{"num_hidden_layers": 10, "num_key_value_heads": 1, "norm": "layernorm", "positions": "rope", "bias": "none", "init": "trunc", "init_std_qkv": 0.0221, "init_std_down": 0.00246, "learning_rate": 0.000998, "final_lr_fraction": 0.0}
Each number is 128 + 24 x the weight over its row's rms, rounded and kept within 0 to 255. Layers, rows and columns count from 0. Numbers have three digits each. The size before them is the row's rms in percent of the matrix's.

# layer 4 MLP down (transposed), 2048x512, rms 0.146, rows 114-163, columns 0-63
105:162161111132144145203109101164152105108080153097144162107124068130092129106165121150149146169119117086176149141133103174156111149146138126125116156103150137157109146157080113109144181125157145
097:117114128135112153131151163170121118137099155122096073122095162184143138090082131128131116131105149113116136159124105114121117163100133146107147141126089145116122114076140068112156156144131128
101:124090116134109119144111139081149112159112132137137149129161105111125179115147122160142106117128199095138122154112133098154141135172121143132129103087124174124114128152081131131133139124105112
100:115117166157096118144129125133109102129105148082132076133156144131122149096100102125073118099138145095120137137090114114127137125129165133106124123099104150133167153148131134093126118120137095
103:154124099097123131104142101107129099106134123124162097122075127108133177128097131121114085098107146098151146151162164084131118130140128141116164142155117122133175174125136186094161096126127200
102:088154165128149148129128103120136127149139096104066169128094153128111175127120111138093106133177124137130163102128184109150102140088152097153076127143124109116129102121151143085082166160069152
098:159109114136133155115136154137150134125132134155127141138101132076121111151124130124118117118101107134133128120127129131130121119155128143144153081108119138121167129148134101098176156143143119
106:105153161142107106149114128111134111121139096142139130124107153118152141145142130125113137127134130121190107121160116112150123142113126132137115120089142137121092128122160098129149095081078108
103:122081128110140138133096121111129120107126130151154117108142123155101178200163098097097095110081133171104105118133143140093125142114101110076061114147156111151187080099090136132159131117133118
119:143117154146129091099118134128087133110104117135115132118148118136113089143115156115167125110101167104123159180089129130154117096115145108106123088092101146121116109116185156135080116102156157
100:156133132160125124109177119104077129146136114117139150081139146172114140152112144166133169108136134127154124103124104124137136160125170131117113170115110098094159174136080131154192122158120119
106:084126185156131140135112104107165132139160120137128115077113088106144128122120140174120153095108135099114185135162107119136121111098159143060130111142153098146118184105097146134112114126138121
104:128129125110155084150157090112096106146156143156148092119165120080145138171135114155123142105118163143117142166136127110123146086121084135121096147142117117127104146122161140088114094084129121
112:164134123163144082089164172131127106103114188140113152096096139140144140123163089151116093152105120156142131118135169140173119145114099172122156138120169136075123117158108128117146137120136124
130:086131113127070147118158145078154143114132157101111146106163109145144125129147120115126109093104141134111121139127117177086136121090142142137128145095175135108177122150100109122130095105143157
101:129142159165147164121113153097171124114152169134125110127089109150113090147156137104118119099119158132159157143143121123142115146080123138133101125140135140161157086126133119116097141092151095
112:139116150132135137110113153153171157118131167135116148130142123110144147121151118146130099168107130054166166091169148131148127155127110153115104126164118123156172168097073167091082125140163131
097:159160075156094151128170067131135106144126180128106115142113127130125118140165145136176142146104116144171103139124125100094114114126133160161120141144140122103143178131172142079130128153137117
100:099142124142126128125139161133111156095165077098119097101127105147101091135109171128103109145212120112152129094158115127151120129066131144106141100107125119126165110128118146158094149110122121
100:114137131150096096126117116107119179130129119126131154122136110118078117126132137125133125085115167160118112154145093111119148112096150129138068137145088125104131136138147146117157127091111102
102:115114182150109125081114111112120111166135133127146140115171132118081148143097120132167111121167107145135144134093138135109153080128135141141140130083129167168077117154126133121163148158133155
095:155105123148104143141131129151158135157107122152098135157135145131114149097141151092161129118106125134151127101138103126104141139151107093120137169105150139153138163163114134156087121111118112
071:142127126121171103112117139180107096143179084107105143145127192149128144134177131060123152129140127127135103123148125108128154118151108115169139131159119164143126113142084136142137142108127126
102:135154124151142125145146111104106120149095124118138108090125107119086153153130133090107120152126066103135156109064108079133099109092119125108139139116115130123166128158090161143120155148139075
098:088130139134127114148137150127145115098099106119127127114099132109132107175140117140137123158114072111119189130147145096156102147165162133161145104108125122144145158153135102123130171124141150
104:147152140144100104118131145136129109112155157124105144138099130082152103176114106104134109131154105140128141149166103144097105088128113138118171151090142113089156131139147136171140146144157134
096:113135128141119142121118110147091126157101083109147147099120138150112128078113140114137113152153136136166198110164123124144154145132119131117113148142180128129182137122143137132146116157145138
094:156119111140119095163108111166131118158160141124112159125166148118119113090107167144106117143135119135144136168128168128131108147123162124135142131133103104141090097169160113111106131133091143
106:097170128119147130133136144125111083155143154118159077133123128091142111169143130129116136090167157086153117146108185143186105158120105174155128136125105116120125102113143129144101099100117144
087:146117091093147104124134118089111163148109102103145133109151143122112143102151116126162146155107141124138139108122145088143125088160118127160151138134116135105127109159110128124115130114137126
105:111103129131155119122177117118113129156095141161141137126096154164143148117118111130095146114144158098142088150124127136138101148166090155112130121110100112168088142112134160113094151145156107
112:116054128169116125150109108124138127083138115124148139155102067121146111137151150195097135121153133105089115121116120090148075098143105089143162112122120117163113168154083133126123138116138148
103:124117133149136118171099143132154119126136128118096106153163115147139120081129124107112131121152139151105116092131160127122151116127136092117188116134089140118106151152135133121130132167124133
080:186129099118112140137150124134079159121156129095173104163144154122114115122150149121172111089146155135168138099123087121107194081135096116155151124128115152084103121146191162087115134054134131
111:133169108143125139140112185158106149135091134058130150155098109127155176110141111129123133103091156100157145145099091136136097163141145171124151118141163132127187123136154115110086138123122111
097:122131105127153097111124107131124117148124153134081138131089161108133150171091130082116128154100075080140121106115115140110166133113130081121164142112138123145116107163163099124112106121081128
102:089107074089137144139093161079154143142139162114124132148096102131131072107122146125142128099168148148136121128140092080105160137108135116144129121105124130127065151106115114152137128127103149
107:087101171170121125133180143136113110128117143134097138169139112113174104104125121154041134145155132146143159134129093157095159155150108137138124128167117084150145149171112156101133120123107117
116:085158099159150114102097113151079173097124110168101135130128132119090105130138107100130106140128123103158142163113128129142134152135091138128133079103138106147139135089136079099121166158130132
103:153185076099143137189131127132141097132116090106120117126113124111132135142140131155139108111143159098099167099111136136093108119162155101149122134102099112144178087074132086086127119100101120
104:106139165094172127115097113148141139139150080151105127152136155184093139147136144168108134127108093132134055125110082132111165120102093122146114155117155081091114119144165148126136135116107139
100:129122124130145161146146158098109136133121112131145144120105126142169101149074143171174150122121126145102065109155160145125141055119114137132144127163163123092141128132152123119131094108114111
102:140078134120133074165131155103134122168162126139127083097144168128151102149146143109118126119124144133131133113126141123119131096077128175142168150142103122149118121168145112116132094126147088
092:108107104178116099142132158096115137098196110123134144100141132143112142138137122157130142162089125129160136171122137144127145113141140118138142135090170145129114178158146106130127118122137137
095:146104131170149114128084170099109098146159134159118142178115107092131117128143095142121137099114130145142126095102120115156126119113155133141145105116172157101123120085151166094141141166163128
109:128131115102131138146193114161136154151075144124183099122116148132129186124140096143154142142093122130131120156134136135124137117151160089130166157110114128161103144133139102099127100122072133
114:106070172099116118166156139101166120097105135122105073101131098132113072127134130155124089142157132162154123120154126105108110108147148104124142138127147126126154127144146102085138130152099109
100:137130150131117112142158108206131160167157105119166127157112121120140148137153092119121125171121142160147130122114135172122106145116126156127098139125109122175108146111139144130129119118118151
105:172138177116137099131176123165092131107141115140128182119112153116113110101110125082113164149166133131119145194124139125131098196135125129122143088106121123122171126143168142125102085122147126
102:149157110113071113129132115099130183145133173120124113168149118100134160122141145119133139142117094099090084086111134121096122101142115106146115119111150135103119146134143108140111137089163108
# layer 4 MLP up, 2048x512, rms 0.0728, rows 115-164, columns 0-63
102:110171132128131143106130115093146132106154115134118148138127167072154109145143098122122147148136112099122140126115119134109175119150106119126121153130121150130157149143161150134111094133146097
103:146123122072127138145121150165132077112123119067154152112104136141111161116114123137139133164143060096123129154127116129110142117150095125146119134117101131118165116085143121088099121125184141
099:158154131104165146170180120106062144135129127117106074068106135142096114112139115138144104162130168104170126109120122155100104096113121143134121118174147134134092164162126102158168172148119145
103:150133125116119184116116179144134126142097115128120145103121148156127113124138113121112115147127125200156115128088133114094112154127150113127141189114126130137108112130120125105150142089118110
102:140167116118126094151124128147187128148146149096109123140110116102132088123147146157135118135131130105162099127155142144174138089172121141105134142084135150109138157135186116165102106116110127
100:087108124132108146128102132147138113132134114101097135123138145167117137155119136100142134095140114134099138123130110156132099115086099188131132167129139110141111161112125146105094105125129149
104:158156117121104128135133113056139125113136143130118110073129072128096140152139128130127098155129135111092127100080142104103145086127085131133107091132116113129131104095121156141139121163115154
108:141118146124094099117101130131171112134114124129157121126088148122140133138124154144173130137164148130156124100144146137136142138150075104126119152130101146104129130113127143158128141119151147
108:108087103130133126131117133124111111104162131133130116118131105106099138098110132133144113127150158064168114098125132138127144111157119094138133105076084129107161120108118141114096137106116148
096:129127119176153117104107127135167119151137116106092145125138137118156136110123136111125128115137142124152095133151127179122138169149095099124112113138140156146137120146203141084140179076128115
107:183128096087131071139104124181110152175116120182087147135159084145090157103113134140097125127134142099142139137102104153150132146100159110086135110108113145119120117112124096122188123150130100
090:082116134149124113130117190159176153172106120152129169113077157132130108132120129130109138102135101138140119085124114125131137121135089120116108098137098154121139116152118116138132122166138133
108:139160147131148119106104137168134129127167148106158130161129096170153130144101144175133147091150129143123087083112153120117119164109105141132115128110140150135127088168169151102164116132090187
126:145095120110112157114152119120124142128143180124121115130118151141156154144126158083151107147091151123084133137116062129095077122126143141153118125139127145102101142156072092123116131140124121
101:122125101116151105171139118113117149141127147120108135140140127154113149122139152133126132143147117180151091123139140154105157114137102092146146110116135111117095153130110138119095135164104132
107:129137190135113156163138111145120099136130168108091123148130161105132146090133132123126118147148087079126123115133134135054137114117108158105139116125102148100157093097134091112090103126113165
101:127101124087105087139159170082152153112130122132131167086127135139109126119147122149142191122154079121065199105140148092160108126103139075143116135093152157143179172104096112172126146096092120
097:131110096138116155143108085163114143143100161095147124132132161110129154116143131117129121109061136132128116139113122132141143173137083152133126176104150113142102116114118096112111123106148125
100:158101111127134172123100140114121089151116135150136125181150105105146120112145138150126139159161080148126095113098112137147119124151121123110119116082136129148145099116117169109146147135112136
110:175161130112156130163117110138153130125162133155115135078116119107119108113133102108132103164131152079121107130130133141106099142162125152127152128155122157114143133113129136118145154110133172
096:109122150134109085101123102118090122107159099141127137143105116102140128123124163160126118087123141162101119153119147135133109103138138130099167099142118113057145104126111126109163094094170098
082:141091118131154134108116139168153096085090129116144122113099098109163079149129127135145140132131129126117123117092120094106077142111141141096156117118125151111077134144140110127191120150153108
105:128115149125122154092142118134202151133173117098140142125098151121155171114136129153159149120157160126125113108105143126152097154137125129114113125091137133143136110138117114129127098110149102
097:149098113124141162096099078148100095146134122152139132137132105127171160087119107100132149102150153135093172099121129169119193112121145127141171139103128126109117126090084150141092116134148122
099:124104112112126187145129139137110159184110110184133142118152148101141124107149095104112107129105150094110129129109141160159131145113108116150114141080125117147136136081108121132117140122145078
093:160154052135173116131127146121153157132161121143117100109134154111155152130142147133098122137107122092152095092151134123109149102137150100112108145149126157132099116160123129124083153100140088
103:145109103118140179082195110178081129128140129109131124152140123124169139096170102117140093133114108094092147130122149086115111160100138141125097131142115123110182108083140136132174173158153142
099:138192115081146132160110140144099112162141100151084160118140173144116125122149157138158129143115127125146117105149083113168071189086110157152183160114117121097111143128129160148116102118151110
087:143153090144152153129124143160154096143128108138152073107121124078131103142135142111118109153129136120116139170147117148122111142111153115120109142132117118156108134105195134137115127155127099
102:124103118145108151076111132126133126171086115142150137112154174123078120134112122146132163122140142150102157106162108099131106070158150130133129144096129088122140145125115112115133110163093160
112:101106105139129145159124167111113094096157109108082130126159149136089136115105124154140113152119092138159172141116176128147131081125096110174141120174163089168124072127184106137132122121118156
107:167137172122127137145132153145067159126129145122164116136121093129107120135105107174174136124194132127108097122110116141140129135134119139115156138153114113156120146124081149102123121124114137
081:074132145094150134103161125132132117136091153108163121111135123148147142149132136144107123139103153126076124142109172096117079131121136159113127114122158121143153163143107141148172150133142137
109:115127172144104162143101122150164121100133160102132080123109155111115128113097122114146094113108132171147101124149118147125120154118093146191121127121128107118120113112132148138158100194131104
093:156171133139124103112151165132148163122126102138127137139112102123151152147099164127141135077093158166117183098112109137111112139137142109138117164151133158161154109057104126121146120109148139
104:127176119123120115154113100112130133119074121099131131123138068152125129086132098128099126131112144139133164105142114147119137111108152138117167091113100117066141092128138157118111111126127110
102:138171127169127162107121108126130153100138139094157098158140125138111108118135119142152139126130128127132191108111129141129111103128140123120133169143092112146080123125118135175132133119129110
114:114175115129118095161120081131129143149123141138141168119158098075144124146143146145123126116170100111155140150116157100167131107102113131139097114126136153136113117135119137135127118115127170
103:162136112121156131136138191106169139117128127106116128138152116152108126129082085111125139162109108117131128116134156086113116071153154123104149111126139144122128135153104135180117168116110113
111:145136118112091133139128159102129103126117136081158134118128096129131147151129138126144106090162108155117177171168110126089133106123139170097159118117136152092130109138157113118163117093160151
107:101131127175079114139162105153137144151084150076094094123160165188146138138101140142093135163120077154145156150114118078119134120114062106098143139164128167147124152137151124127149142139150106
100:135154128110131180141141138139144171134108137153152154188139110100138147119118120114122165107125103110136120149106125167112181130130131131111147118124126164131155104127141148105153092157125145
090:112147117089118116180093130125106132132147115092151168085086093129127124142113113118150119131160073160104112137106091134157158104134105102152137124095184137140157106105111117119133141104121101
094:143183103154120158134181093122141136133104148127127114084122139133130150133130117121160139105126132124114136181180146137084114135189133156141154136138078128093077116107115107129137161111151145
107:136109137162154165137083158130135065093146101074097099154116142113100100114120134095149166116146126073156140131103145127110141105122115132104115102126132110143106082125140135120137153105124093
146:123092104098137115140127149114125128131113142103142113151105099150090088108117124158108157150117125133104155139124125150152143127146121101143147144108149124107127111124114046097114110162125143
100:132136136106161153095110148090111142159129105153139098095130096083136146118131158129117126111114126144155169119139118103150101110126177061132123145112163122108129101138146087105121162083165095
104:145129083081166169127128130103145078119144082120118078137111075186178168145135130167164130136105107140110160129112151134110164131097141144101093124163099122142109120121122121121114147157109110
094:159169137154120112133135108098130158141098111065168167136093093097108136150127140104164111124141119137166152138125105149159077179161091102114075154129086141139155111078113147147190116116112140
094:069120149131127136113125145118166131153127143149147115106113170138135131161151081141129092103127129091141124107120120155131138112182129110137114146138163079148113098120135105111173116102103166